config.yaml
num_hidden_layers: 8
num_key_value_heads: 4
parallel_block: false
init_std_o: 0.0
init_std_up: 0.0381
lr_head: 0.00715
max_grad_norm: 1.0
decay_fraction: 0.818
Each number is 128 + 24 x the weight over its row's rms, rounded and kept within 0 to 255. Layers, rows and columns count from 0. Numbers have three digits each. The size before them is the row's rms in percent of the matrix's.

# layer 4 MLP up, 896x256, rms 0.0525, rows 285-339, columns 128-255
100:139122125118163142140162126138191137104075154082127140093099133152165121089136103128110133103142083149156122145156083094111171119125080132164100117129141118140141125154159121108147127114151129157098189117141133145138110132088105111108188105127116118108113162161132137149111145117112123121132123120102135137147108086147114112078082129161132163116104120182101088135105145126132085160133
096:113188154153128200119136168095097070159082130092103117159135189097153096111103133105135101141148101109151083130125123063129129098185122160117137111099155112100132179136146124138164144085126093145114144145135144154132097146114104128111119111135071133113119132169110165124122114153185123131141134133138120103130169103122138096108161130139147166132120129151133127108130106152074087113128
109:100161140133120140111113126172127083114088151150116107147124112133116113123168137100128139138138150123174105109096141103126129108168202146117112147098133138135133159121088107144137115097142137109106133112127145141148104094133083165097118151107115155142122171161143158138168127184158094117127150143092116137076120142137146153122104156135135119137169142157125163107112090126104200143131
092:152114103108146131121141110116155124117067112158087130111102058171116135109098141091129158092142105091091116087154145134098147092105142108102124134129136126111130084152131158133144122083102131154162152104138135102129149151132114165127104113106130112124094114140116156107084146099087143112139106130163080113142125145147099121132136079079165123117147151136110157138144109141093072136142
100:125131085119133120123148126163092140072151203168134165140101118120172156145126135114147092171185176169136126130155142064125108130136117141108114104127082127152094095135134116110151099151128154133145141165095109131147113098121161151105137127066128134136095140169080125094129105148102139106148169127156086123158131147126135156170100116123166093104111118150136115149080140133094136103129
111:136132133137181133112122090147158153148097141128083175125079083161152128120142120098146132113154164113145082105117116129143134109145107133105091139108142130098106155126147130122143151159148097155137141117139122069137095139104113133119156159119150127139144129133109128136111108112141119130129125135128125129137138101142126121174132123131146079096108098150093081135152155111110183134128
100:128094152131092153137155150118123137131157119161125126146153103092097133109157132123154111121112076168117119171125147176158092096132173143127141128172110104103089122164150149122108153141143143146129153156117118143148100190127123103112143131142142160150116115116163140150135099122126143138120149143133126154128131097085100120151128135109189147108128090144138141162127080170133104102156
100:105116141103100083114077101148151121147069113137098139151114154140133167099101157127135124091120113082117089119158143140159134093159121146123129127170123132087109137131144144147167142102130152133167119116097091136116167077140171125149144124124103129135137154114180143148126156125094145133118147102129137126145145168166187176134107099110093114101096125138131097147167105122097132075178
100:146136109128095140165136102129163119148134111142128153131141084159113095179157138123123146140137121122121135062121076118121153123168136149094128122098136158150077120146097131114089115079119139150133157121102130138111078111129147096168141129100145148161125141073132158132128081149128107101131147166148131094142117103109121108111093136138127137192147143114127125136083135139099103129091
111:112126134126101143154149114112155111160148150108128167160128126127116134122148166150127170098114115133174129124167177143127104149118130129129123156142130119098109120197129101112150134139140146158091150118150080133183121131116127110103142128179163130143104137111138091172175119150162094191153155153105164123119113130108118110114148095104100141149102121124152151095144102152136135130139
109:163107126164148192139139133135138156132172106106126187070158156161149119154126111099164133159152078128181125120139142165150114153119124117112082104095084093132131133122136118130139129106092162116139091096115131129132145163152123136125119138141110092126115113121145193157122147131156145117124136109118114106068122119120142123143104173114127123088117124142125145120133165124116145133127
100:151169136064124126138139066162129126123129096086107108137156134131124118132089150102125133157137102149160095108124139160135125115121131164083109168136147146136111086131110147112123088111128116104131152112174136143137102098091148117100157142137110127119177143197178088148138125142175129143094116121117121118108124126121096151105145132115111157155122146128158112101156112123144150110138
104:105112128132114100136130146157092136167123123104134114131139099101047126147125148140178143130104108134151166128147101082159149147130115126114139159107142120158156169133087166125138117095140139128139103147102114161117133159153164111121053130130127124132136131156153136135112110172091142121162134139111136109150119119153111115114100116130132125116138095103126110131132146119140125117145
095:115151071086145118103135142107118144161132109128153119123148114131139112174127084113122134118146091079106146110131122155129092115102136120133113173122116107139154147156186135157136128153178159102125133152112120131127108126106159120137147142153123131053099122061138166122087162154109128145157124074125158135169128120092138148093117099130135151137136098114115120135153117141166113110106
103:143120091126066102134120150147115139125171088130154159175151181157149125141128145116147101103107125150125148172163114137160133109121135147110116135104132127106141158148141135174151136135136054162157101131153093135152146145189122071119140104150143128144116134112150130140122095104145115105106116103165134093168112127133113069120108120138150085122131126107149142116119108157105120173148
101:099132138121155127098111120167132100188142170141115148144129128169117149139124103118113136104138172088130166098154089093089148116128112150120131123130151148134140143122107152116115118150183094128099100126141125173142155103106139116113129161124154097114115129151174113126118148100120105209144148125081124078105114097129170157143164153100119102139121107134111122124143125142164121105114
106:142099105137123113111124160109110146114131111092104121104123126148111120054135154136083118173134150148115097108128112137116121132139122120144111126120141165130139155157136114142154111057144103122151117097166115169096111151120164101138117158179123144090141152177124122072143143130135125137165143094123114101139149155120122097113137160121150120100136113118106166121106163158113109152145
095:120118138161139135119146121169111118165114170102117175123143137156151127145115093132127141097162130143165092136154193164133152175146122122115127186091133129148152126095132125151141104111089128106118133131113132130116067151123071116119135113101100164160132127077114128136113148103089136109146137124098122096136150110106166150133156109130127130120083111076160123112120154135175132075110
092:126159135150122119182131143087066099154124138198140140118114106113151101179125106175067126112153135109107129173103166086165125118141161142133131121125112121128133113109135124075127116128156136116132113143130124123153161089150128103122131102105155140093144132106094136115109107137160099151105106131187099111114151153180107121134142102138186137116167178119119141113082141134086128129132
101:111169145133106102138186132165150115115109131142091134133078121172149152146124134103127133127081113133076104124147096101094149140161106128066163135129153111093126161132124072114131134127173136125148151109094158175138158116142143120084142113144157108128111166105111112192153079100120134095122140159139167149129105103121124106138151126143164141141149118129123144161082126108142146117130
090:112095094175123095118115123150115132093114145152107103120132115151109115136128138131139113147108135129116092152142146133071146119163131139164135133158127097157147072096138173120145142108121078141118101125154157116143142148136138131150078137136096128143168132140106124145139102158149130138112098171151114144122123094136163117143081128175129108084141106124135140084089122145071106138149
101:110114113113151164123126105125106129139123182157137181139094122101127152133085156114118115125098133142155141118147113157117139103125123068120076099142142143127122098122176119145147138123090149146153122110120097079127139143170112120148132161112103104114150139106179140139115142155130172138146143146133158119149119154136124122094133116105086176139118119145138178118129106132135110110164
109:159131104139106120117126164145163129182133185109146132145094146089116101115128118087102090121142127096106108144118180098156141168139123104103122096096134124132124140118137117140136149149139167122087109124124166131133116125159160080158146141130152143161114110138137132111119121122133162155139130123147137132108104149169149130125134083162121147075145128110127119104137162110158111161150
102:144138111133119137140106091142134112163160093096108144077132100097128196087134143139118109111092125133131151153158142154168075118160143121141132151144118102141114150134131153147139149074165148152122148155124118128157131115156170112146149127157081108142100163100128125136108136153132120176179145105135176157159126147128088164102078181144095131143166128154119155091102128116148127127167
102:069146115112126163108124172109126147117151139124099119130092103130184123169130157138141145115105086170163171125143126144103147154142114115113151125062153097095132110136168093083149116136153146111120093143134094140143132135078160125125162121186116148168098162166095126126106132147115135107095125116131149103122098140122134124114134137104161106120132109163123097139129158111151120132094
089:124170097124133101137151159159149101079136135116133162120085163181090150179173140104114141150079122179102144131191150154139143150119123153122142064170129151141124134139101143173116125108157131119112106158141125120181158095136121161101151128115124119133139141105112107112139133124143075120141138131111118132106082150131108140122154142130176122076126139129145144129145144122130157130142
089:147181071057123180186110123143099126152074150148126123180098140174108139145098099133100109148149135114114144155133120157140110111095093148144171097156106107175130114130087127112106100153091125160119152090122114142140090162138126097101168138124169141167107126100151136135125148104115139104163142136101071136108093145105106133157159129120150154118142120124120108135111131138134097122095
091:151117146089126112118142102140128172156111112145146169107149112139134147105112134070156103099132135110130100063111172130094133127129155135160137153090084129111111120180140119128122141146117124170099118108128125095131125095110137104123156158152138121126116122115159131075125131129095109145118136109143090132110115138124109145156165113154121134101108156146123127126132142096159183137153
102:122126099117133132150128136144125156102112105139151147156141125131180133150139147124119092121090114141112102108159127093071145137121147146141085130112102128144108165084096182129160159173139146115118136132088137141124125110165131140117093178083160109155106136144157123162151124103129130101151189154128126109164137099119117152155128134145114143126135127080190154084137139112126154157128
109:153148144138176147111121110115109173106105129120125190113140115136137094118130081129151133144109114178153116144160130171114124135115131101132111150134125125158153105109127158105169124107159151136093136120144075107189126141144141132151110133151158112112132109123177112120147121163121126150132088103132116122124125149158178112130121104158151170115105149134095116111128145094173133114139
099:079096110121176130123173163161151127128114131143114157162124132099127174120092138094182076130094094123152114107124103143129136130150134151139100139169082097121114139172112132143102130122080159115147144126156128202106096108131148131099159140094150136121135111128129139123117165131138107104168185156111132145139157085121146139102142128147103133133124143121148090084130117097105143116133
090:136168143131136175129101134138134143120070080149081144140140129129152177125141079123104093085117128104128121130126146103135140124121113133135132167181126136136137129145102158131088136139153114139131122155130129053137102141164122115150154110145083102135156132112153125164147094094164096122140154094143132132089134143121104117185158112146138185143123129146107112092091131120160158103118
103:141095167098149181142104128157148123139141101109083135151128103137169126169111104146129130119112144143110123111123153133109099108152147153131142151124115147133110119096137107172118138116180149110133151116143124112112120136120118135125161144144185140146163136116086164123109166121167161165172154131110106119127122138138114142095109103102145117120149078140141140085111136118095181140119
098:113180108100118126163147132148106083154190121096157083179073146140156078123136122103122147137133131124137097152170119152116142143115111141155104108170128117102104081090136107126157114147154099134150130152157104147141123133099116128146109113114093133141115132118101139132133135104143138135162119165101116141156199102115166125131113095126150131129110153123116128132096075103120131180158
096:054098126134132138105124164158086079126124195134132189110153120134133131144114125117142153107147165089148125130142164141101114166131163128143155172163132116131134121171175139117118151129120127173120134109105118133132125109160116152144139133121112111118106114075144139133141136148139131117107155113140148119104108087141138125210126138140144108108131108131126159127163142122148154106140
121:136161111145116121112109170146147129148112134137153141189143117132098148096139072081114123135089110158123179153110104105125153121114138169090146117159120089113131088168152132119176132170152159135137163145137100135130114156136090136139188119122089165161116108123139148129098112134120134079131155106123130145134138117111071105135140131088124128144077143130144132174133143109132115145116
106:132103127159132127116118130164114114108132165136114146143136150106147066135129152094125102141107080108165141144143110085126124111122131117100138142123166134145140139147106139115106108114137156163104116099124141132111136157137102099111097136130140140104102123136119165117155128161130147151155154129115141148171099101134140173130133135128145146140153147168185135118099143141157148137102
108:167124143072129105123138125148171156137112121140143135136164090170139143121187127120139139143116130128083149136144136106169110121131116177139130102138120133163145148141109139108150123086145119157150191144132152119164118158141118129135146104099118107104094161086119137110144154113166122125163109152099126114115127138112139147114075129118122141139149090126107141143118157159158143111175
110:138186178123142128156105130110135106096126090139142134131178086075112120154137133168101132124126101104133128158140104145169115143089138147092089133157134121113145103130137143091124158169126109122139115178102125093165122165124155117187091122142140080123105172108131167126122130133125130123131111121117157112101162147140123126146154130160130134119107126127110124136086127171119170153134
084:163152134162153132136097133120164131159119090123100154141144120141125149126127138084170080121111112116147128127182113104162114158123178107109097101171104126146150159184123099111120150183154133093131150121122134138133153157095125154114127178088141131109097130108161121117130120153113143104139116121138120144083151174116114178185132143132190131135104161109173138150161143165141148141095
096:099112141098119117146147105152124149132167139081111145129122155122108146126131097137105138093171139104128142137141159105095134105134136130092097120104153110120111153174127163153159144118163161134130116102134161122116140113072150102103113110171129095147172139105155121143174094078161133064127132164144146142154128126118107128116158119121094193127090127123113128118139141136114122137139
097:116084118136083171139115129117162133150134143138151138105176119142124150135080113163099104140099175149112083103123163143145136129096108128121105125064163109142150170139173083160136166108154139135112137128095111137121153161118106118159109144094122120125128146144111153171100120180106130138140114106127116141122149087127143170128110167123097157110128137129150120099125170151120166097135
103:097088121146077167102131121105100143107137144090145145131118127095146123123105135169100106163135137135149105106128117096127139111124142127111106159094148127154139139111104097089151139108112132145145144136122113112121155137139150123111114158120104138123167137153123150164106133151138128127146134115131139094165131107187088132156121146059135109134177124150124122108127106137137123158137
101:149157112120151127112072145106094096119125105128142155133165177084139152126089137114135110144132092142088117074141146137189098157178133122113138160114132103090103142102129137080139135150140142090140109123172156155158156130108116112114157167129160112133166146141141090112121109146114102113091126115128139107157064122123103107121132155136088086125120138098139102074113123112126142172141
104:132085145135153100091133129114151087101152122108140120112168137088139129143081091116138161164137151128148105120119131083124155089168146128162144119089106133134086097130117126137158086136127162137146110132151136138132170124122112105127154121102136044119125131122151122138134144106127136143148118133141172113078096116117109142143156089087106137188113130073132118123102132145147121130097
098:110155126126163099118136129120163129124090151116125099143116126145088116113151150122110126082105167100153152110144125118125133113180127116095111115151125119163159101102117121116138135127156143134084123144133127098137076105112118104128172154160140109128178114145171135110078107113106114143120140120097090127078155077147182119137113134148142112120085130098154159125096174128117132113144
098:112142109125103150102159118123103079115127143104140131131157127117097100104098110144152140130138094107178137165127153099147084138175123138149160123184106146117150132119155155177087100112153096120077148102152103085131145117124133088156152166139077147107137151142111130163145145125149143131135135137124151118107122145131137088105154150139114157149112144105146152126099108118140121114133
095:113135144141130137122149173104114106128135148174124162139116143129101110115114103138120163089115137107130122142172130162102118063100141138145126123169099154118122094128131124109141158161097087166153078159156149098140104120131154135123123145139099106162111158134121109188103083097134134130127125135114069136079083135116096145168137098141121126120160137101130202154146117103140156145123
099:114189186102103123138169100129102137141154100105151097129125140079081096133143134121098157116090116096087110161114127138175105134145112147150100091081140118177147151135114156151113092135146116111160137141127146125131100107113120126145117182120139089140140141121119149171122129144137129140100179136157148112093113125112115145116128142128139104143111105132135097096104102140131177125107
097:196081088127134143133144103142138117124144100129158133102129109096130122093151142134091137136064116153155164106118145139106119138106100112118170067089106153131168163182110103127168144164159166109131114130096098139123151128108163133122131155174161108104163131121073102156102101156108149101134136172136108107136112165147097112109156156134108096082091092126138126118123171092115169093134
095:142094105132079146159150150119092166130143135140156115154114120176149144159082135144128145134113115107149072150156123127131128124097136139105122135149138141127139138118101146094123120106113159119099147099093138100132119157155131089099144130153124136154115132103146154163126131146158138129144092171130165122137118128138079112109160115127159122150104082101142066116082119144131092137100
092:096107100131134083113068085135118161161112135086108170154119127089110105158106156158103132189160152119127099126160141135120122118138150137122130166106127138137103161108105116150152082098128152094121149161110147136138098148111101125137098128096106103079189129140112112135132137174152171123122158108149161141166114136130123145108114155125160121140129128127129121094129062132114104141128
095:129116128134146103133079118135166096146111137126131113144113110092120134110098144132106098042116122125155108103139102135172150142142135137110138138151089099138130128111144156127174153129122133151112162083142153185145122117121113134155145111157139150090154144158176134163100149154118134107107121137150119142133149133078155099125143122151127160116100121128132141116135145152131111157122
095:142137088145116094173103140122119131131118140139125166130098110125168111078092130127152121116144127136143102141179121166084152133134098118120139107130130134135114154121132095146123142162106095110122123132118109116100123098111135154070116123162123104089089110169115155174156149172127110125100102130104113150145095126162157173125092066145146106142107148126112125104105110099154087100120
101:126104160159102110117101128085101128139072107144076150116126158121153119174136150108141134157137116094135089136153142123169079102171139114107121133084098121119138125132143138127114125155124125138090122125120151138142129101131113103153085166161149088124157142095136160150151115129107110139141149082162139114174141102149128181138116113164122109133144089125128161159152109094094125116151
# layer 4 MLP down (transposed), 896x256, rms 0.0505, rows 285-338, columns 128-255
103:149103157138128123105160156111123114116147147115155134146147127140120097169155118075146180130136121128150117107117147121115127151120169131154176146101147132122107108146126181126100075111140082124155129144155128134153157126121080161096151063111078172165132101168109082105119146139119131161082155123102130105076144128138128103173093098100121117157173125136139132133122137125144119106146
096:084112151117118110120131155118139123135092154149111141096132094167150154117155115099121103177133140113162160162103101125129204067112115145177127111127141082089123118092087138140105085102125135146181154114135072142163127108142111150131096164121142103105165128097111136116119119169102152154153124120120114121114133112154094155121125100157122161126137133125107107176154148115114155139118
117:145158082133109092132137082108126168154107119130094085111132130131104108108171174104118170130132113106148186127133136133145101100124166115078085145138097121094132080118150071116113118125160100059140175133158146132150110123132125142098119105119126133131153131151141167132135138142123125127098122139111142120159113116156158129148089151105163127111089130142137144121167127130139172141125
081:111135123149099149126162166125117109116134173112141157184135167087129115161129122151124081156123105143176143148107104097150109111173097185180101111126081107139156183118136123128140160143108152114091116185141101111141138080120126098141121133134115155131112110172119151115132111166116111183141147134105089113134141162096133138114120115181110125130090113110127106151122090117175141128094
108:109118099146130110099138124137109139108078077147100124082131150176130077126125206127121165134101128137140157125113101109111114113112144123143149144148132141143143114149111117125114186103075090177130060097148140152115124141131143131165143078152140123137108088117148082124087152107101131156127121090108130144166120127123142104078147123111126134161125115149130112157137084124075140109119
115:157141131190138126128135118080112129099104105151128134122144091175099129154139187175107094135081089149146127114167126127150103088090154111167138128133143117081123147128166117158113143159131107155121082143152107122149150121116134112125126152171125124115137118138145092116112134096134146125092106097123104136133134091143095123123114073139189126097157142102097085097140147110111105124088
096:140136187099115108093111101159143146133092137132101146147130114117143111148143081072091114087133124119130135104170128166137183132143086165087150112085125151100086111140126140102159128139166125139128121128114101133102111199141144174116166121131160153108145136136125138128104137129130124157160155121136141089142167166154166145137108132134120122146180153103094140141111161112100115112096
105:110078138157126139148106145126122162108095121123126133105122126151171142171134100119101143157111121113126133104085154138093106180140142105100117138169171129110092116133126117109135144083131156142175140120132146151091081158130133144101124155134141132146097139076117114134157117160133141083127099149097102114135094109104135121151175126146163127134165113136119137101157131132092141143103
097:114174139140095116141119138095136148157125079112125143168102151151162111111147145120070141136133186077185084103105137132147113085134121094154106128145122132130104179145127111143083173106102118116132123149137121149184110136138137137151180150125110118144125137149146128131106120153126106095133125107143146140131147150130140128114109160155173155121159117136121125099089160113109081111152
112:143111131124098177116141127139134117158108130141120109153129150131145108127085176141163115138174103108146127126106087119140129120108130133161158137133121144109124160111077121109180144108153078158106125147102115146140090089143169120120093103187134123143144152117142134117089089111117146157116176165156132093135167114160135105149119086157113150138123091144191083100117154125119154138104
103:124148116107108140133086142137112149135094100137117109115146119101175116139073127109159136109123158119116116109111140178118106109100106158112153158125132138113172142138153149107155082103138085128142160160127144121161072077153086161138102119103120123119138093171160117120157168108129166135149142055131142176160121153110123167122144154164107143142149151112162104094153123153113131119103
090:140120103129103160149114154130087132152159092151096104099108080152102123130136138155149129160179142159139109125124137110099119108137126130129096138096130194133167111111117108094111163119193138143184108108130122131186150121120114101152149135153123126087124104113156096133115142127123146106105090098159142152092156094133151107120160140121103114137151121119126129147064127097118108185144
115:117125119141140107174140124150122127108132133159126093125164120113161115132128171144108171119138116136156120081137127140114159112134093161086115126113122143148109122133084123123145170130106158132145101112156146109122060155143144070121136141136140107152128103147141117149138125165145132098162152180117154106134077128155118120123134105149166155101091157145057106127124122092155101103152
096:103136137144110121148104115071084140167114194126116100116133109172119190120139146143108129134093107147115135140125138105145113130115108108114146135119141086114118111124136151125105129135120139127107119117115115108136170153109137096154165103119141119147161134161119139130148142107116159151096088129135101168116151129165185113110133119093089134118111134174114120100111126160126173121098
116:127163140106191102160144132060111121121136127138124124176116111109118118100151172126128127140126127145105135169116107085150092123163148099119083097080114108120124115133139121154111107161130118121131132088118103140127121139169084127124157094113144148140081133094136140134172119121169144148114145146101131145131126132151090141096115153140114126113074099143174137141155132124154147109136
103:114101118106106189112105106104138103174178149137160144110128155128178116074148138073114135148133119151124129124112114128115096138130080145148144125134125123136140115146148095114129113141127088169139128097109192118113125131138119124091098145137143124143120078106113120121143142120137154138175133092134124109130154166131139127124149129115131122163110153160112095096123108110092134138161
115:160126103118137102142131120136184139139112106157161147133149129124118149111104144159134148132142113103139113124135106148142147139116122123132165127124133133111118119129094155067142117157185110110113121106131124122130139113121133149091133069115182184124124159120166155107106163167136142162188090104104110124115125158127107117113117103119175133149150147141128119130078134073158185105096
093:101156190118122118150139162114087113090102107114146120112148170107150122119145096154098135113189128114142117109066108129103137137132118116130126121140103083098161169125200117162110166139134147117124136116140167106150176128141134126084114161152155162163105137155130144114137108123134128088152122128132138149152103120188116147146153123101126172157143103105085162106149101101141128125107
091:093125070112133119127108107149160143128134124089142133097132189163127120082130155073151152155117109091116131118143077166079159135131108115142164109123151116138121115149121143117118134119103120112168146101154155148137091154121108153127124121155163144114131103123156123143125117058085145090134158128066123144153132118079149136122130126106089148117115062110132129162167091126140153161160
101:089149137172126145122105140134123160091148089100094161112138084107147119160145137130148155115129145135063151089129157148149134131141112086145073130115142132126157123168133120106109138123123135101105126132122102111148142074085161107122134144143113145148109115149157066137143134144154111161085113169108101134135111129140116103169168153070115106107125143160088141099122145114127126089119
086:128135140079121133096107141100140158133148128149110104115129118158110102126112133094138127125109081154135159153138125121127128128113146149158109117101116128141123126140126086172136125165152170123117169147128140128158077146114119144101173120113155116121123143096136128157084155125130139093114136140118109157113161155149142150118179162104152121145191137119087135182157126118127145125094
098:135148111094123125105142170158200130152103105142084124070133100155120091133165096149167138159112124126137124145133120130149096127111123098145090121139110094119129105133134145169141122078116106157111188125136166118103135086079155123156099165126115119151104116145128113080142069132135151126092125159158140133131133106131139145137109174122144122115084142139118147111155168093157129128145
105:136128134140159092110117135113148118162108141146135107160152123117134125125114147170157077120139150115096128151094133101158097150185144148107138092171156143137133151133100121117136136158109145132103147148147106145128101094164096135124116098161136146140129117109127141144097109135131061124138130128129161129143088161081166116104123126146128159093125104067120168165128168077149117126100
104:136130123096140117112154167126153111120153108131121156081105109134142126101173149087135114131091172131128112095123088106159144093141093140139168163099117150101146118147142119150101126151166134159139119095126151148109154124075144126117133099115131135147132113140150125106061151159114104123131069147123124135157116149167112136148098147144161153101146131166145105112133123136142117147135
109:149131135118124111100141099134115159148142127104165117117128130128137105137150160092143080094166108116078113127186092116121169095096133099132108173142161104147121155105137134130167134124134083109102163109149128107092126150174135114154097138125096134142109144121108122130162097163155156150081141153155152158126138136138134167082126156189130076123121153140153150094150161091092091104157
091:127123112108105173065133127107176119105130137112128104149146143143123105141110132141112146135125109122136147156094125113148143109132174120129117093117127088134165075095149119108133120094132133148129106123132127129154115174110121096115130138169177120145092164153142160207115131184162139137100121170104140127102086122109133129113167124090095101167118080153084184130094088135098120139147
080:129113203155162131156124123123140112136132120125119143116159122132114129198121117118123114110132088112122136114084065082155157152146152131092123160086134143114069158126131096169111149151128134172133123153110129141093106102100087151134119124148096190103160167125090120136102149154146146125102133100137100105106151102152129106163090081124118104133114170105139126097146143152135106130137
093:177161102148140116102130088134092108116166122143136123154165129130076129136176149157158113154095156130112120111081129109185121133101107135129140103122120133140119095091098138084149097148168128093114129169156167128141103156123130128140083125138142163121120122136153087144142119101155119121107152135148180132113103137102161106141090165163124154138138121149109121093120133150135173162142
107:143125104120134142159114178134127108118133143102143089066143108097151139130127099128122094111127156157111148163111153114140127176118155092107162133172128085148103086134163172122144067123103137130055071117149096144119158169117139132137106132136115108119142132095172132113145111122122114163107120125182140138128153152109126112125118127128126106099133160086096140130167117152093134114106
099:113097116127125140135144139119154100138150108106100101129154123153114159155087177151152112081117126129113117165096137158141121157108163118155146132093139112092144090136125084117108139096148088129137134092115148122121148104131093106116126109129117133124142121131128138143172130140133134114123127106090160131080154121175096158103160137063104135112110079116188124097116116155106164137130
098:171133149131098143165128148133132151139119128105163135111173152151099120164160057071105112087134140146113119135123101120099091147065126122128131158137116119171098150115086120147119128147103155085120089110172107163148170123153133114151139127145093140112124108098139123118121082121149092103108138126096120122147116153084100130134152152150133119153089141102118128147134124133112144140179
097:159140128093153128158125113151126124135095132088183103106153125082147148097108177124088147132147156086116131132110134143175111089136148133149111146120107095167131072130131111114125136125110144098110157093144149144083147140104105109137152160133124137126127083104119141138143148129131103160118113096102157115168137113130145136113105124138137130091102179145139111143144148119126089106128
102:120137117131128088077131096109135102136116137111113130141116170143143120177127139119138118137129149088100116156096134134079088137128095150136145074128168152129100133161150136117106150146135141147146143186150156164111097133093141124109174113108103123100146109139059100151088150166158148151103124087149130142168128216116125102136094111135125162149136121164136100126106131135153120115130
079:125109134171124144167132112090113108115116108158126127127127170143145143155111056148113127127140142150123131141160091105141162157111132105142107155137117121140148179145125150150125136145188174091116163125154183101120127107152111096085140073100131141153089136120132124161135134133164146170098137146118141125107138150117138132108112140130115127141116101099089153103090058148121131100130
096:171119129158145115105144117135100124093134105131150112130090153153125141056130131121133117135172089146076094133080092145148120139143125149164120133148118140123164153115121087110149136108133112087138142155154091139116158128123141094109137109087125111116145130142115150126125136119140124120150128112121096122130135132094170115158125158127085143169081108075101088149132141134110135128156
119:132190125110109120141127151114103125162101116121121140116122122163119123164163149094082114145119085163130122106117168145164118192119148156133156136143116113121112175144142173103147127121133119148140121125125138117139081098123134152117130142114119154156138133168116105113133156127106130120128149088127123138081134121120092128130156107145182126092069120106119092110115134095113112141099
107:130122137162108136148129169136104101121165151127136101117110110154133129180114084104117117137135139130150109124158136135152139106139138156114143148122111135115100149102137142096129160106118064112139133110146102127146153121173116098136169098130120132144124091113107089146124146148147085142147139097153127122186124121096155118100155127114137121114104123189122130135133104130156156134162
110:085129137139143147115115158084143113143121196144137144075154109112118143155106096132152080082101175107107134182151158140152102158102113148112131141153144114115132111146121107099124108149127102097140131139102162129159084109139095153163117135149094122147106147134114153104154104148119100167124115136106127135128109118121092118115149141091121140078152112115074103093103133116135098116117
111:121142136116158103122088114139124123147166164111124116137133110121150170116105136138096143116126105109131171088146114100055118088141122086116109145164112143124118127128113128161161131149094157142090093156100165147193151131131125078149162157179126148111144111133129153162144140121143089169106156154142082116121115091116120107164106126162133155087153125114104115137181124115119103086155
097:119112121159153138076116119130135129132124134120140125124179106157134136130117122118144150140103123122137100147159126120099133121100165140177150143136140164109115121128117166133130115107100100115090119130120116112146145124141096144105153163153150107125055116118144107148128162129144183106090156118123144121149118127130093145121107119129094131077125125140138101127105091127141154176109
104:129117055149135127127108127145100126105118133135124148096133127078135113099107149166094178165127109126132150138105131135106121143105151131111141097135121195095139112103107088146087146080114123104119124149101092190101140118159149105161159151175148115117110155161151123115129129128108131103113172097109130134126105151131113174115153123133131118106115129182129156135131161114128138154184
096:148132085120153100124125106177145134161115154124140149180106141143146130157136115123119112153140089140166130159147170135142133182121106182101085171120124157114180129128161123137145095109135077111111116152134136127100072130163128086112129123115170130109105143122141138131179104134139089123161103159140137129131132111109156148169102107138090138105124138179113107151108131127106165089104
101:144091118115100110101109151137128114094126139155151145126120123123134128122156132172151102090112160166105122160131125142136119120104161139099125090137118172095132154098138141139138121165118117102121138091117094109122147086099156134166148125138059149150126135145102147118167135158123144123164156132135110133145108110111141174117125132168144144099120128183120126109108136134157166130165
101:122135112139150117134108169195150114143116110195086148118155136129117128130133105126144143134068175166122150123131105142107106112113131133130082147114113120126175127145082126131130150112146113158104133096100137123106119139138113109113094156172119129156130114117161075117147184129145122156136124124153150142135184103163099113126108087130128123104119150162107120083135156149163110102165
101:105158147118131110163133055133110143140106147142088124147100095104102138118139164155081123122098145126136134116099138114168103138106126144115175075106142138136118083091118150153133109122171126149131113118127153123092115090123145187105114122159100159144141135101131138109156110141114125133153126145143181092160148146131123131130133154131143140116120159165142150142089133147102149147100
103:182091088133153133134146092138086137138045081124139122116137182111141076130135161119134165086138122157100112129134171156116114107142130136153118098093119128144130185095128116134139098153139135148128131127138162132118089068140123148121092114152169142144111156101129096113185115129141117147170099123161147080147087147127124118144169114148094142098125141150135137078155119159136155109105
098:125122135142142159142099090097115133113109104097131075113140106122122104123085128152112126151132138128090166099141151099134118090120157148104089127129117126123096089145092087141210125124130180141117140129108138160148103118088154140102121122102152123124107121160141124146125137098157182141131103148168155125126164099119081118126168111132182114069104131118113161121133105098144170126084
095:108107087108140114098182138095122128140147113114126096157121119144148134148131154102125120105140149140113159133166144129149135149111130170115110119136135109142077120161150210128103124136108070106116140124144158155130131129093109102133134127130137140098115089113109122122155142140126095147100077126135101197110109200130153138093104117136100104100084143139135127123103163103155124141118
102:159153116111117112113121107124140127151169129130120088111136098105133182101196084170092153095117126148102131140177121109141112131126125108101070127104119120140113123135167149111117132123127097116155157151144159149127157147131079111123160101120126146135094146116116117135132162066123084111123117088113121150116109141109142152148153136096169136102094145178117169155107129142123146140133
099:114154152101127150153168089150152157168128153117143091139140126108116150158063140148092107121143135142118109104100098098121071106177158121151131176147086115116115097087116107155110168146117083129118087119137157140101137142108135127155087136135110088176130098122123115127139157094136111146099138121120127154134162134119150141159105116139127153121108085197127112163129078150109135135152
095:144139177110146119084140104085139158118122097143173083112107113123101121112143150085156111114106127153114145074142107103156132124106111102124129131120123132106127097119088161092135073109128138143143113132172154147117133151119141137115162119136127145132131089167143119134122122146168131087124144137125122171128115094156125146167119109154105162123135143147165111195154095145129145111129
091:149099118142129139125176141125112125098175099160136104101145153156137161106153094106121127109095095110158129113119173141145118122130126135136114079100116096099141140151124109105121104132134111127103101098120184155136130108180119123115103111132145137158107106072159144114120102108063117156124116127116111154094125086135156088154128093130160148120162133137143172130129143066140117120147
101:119123099140152109169148131094166159119124108087122129146153159140157080129154124164135089133134140114102176109153177157110146125095151103126133147159121098128135070142094167117107109097122123089144095170150093135119122136129150128128143143134175121136091141162116124124147083113126092095147150141103113082098119103103097150115101132096157096105141144150094179152126114114149119118179
099:112117154143116155118138144145147137151094146090129108120142138087128128096164127132118062138118130123138136092115092112118110114111159095135141138130101156150110108114158145151140146177117138102161135140156202062138140130120100106101090108145108125139132090158152151127050141071145167142142151151134134130139155139117105154165122106098130143150152139111115143136144120070150124163108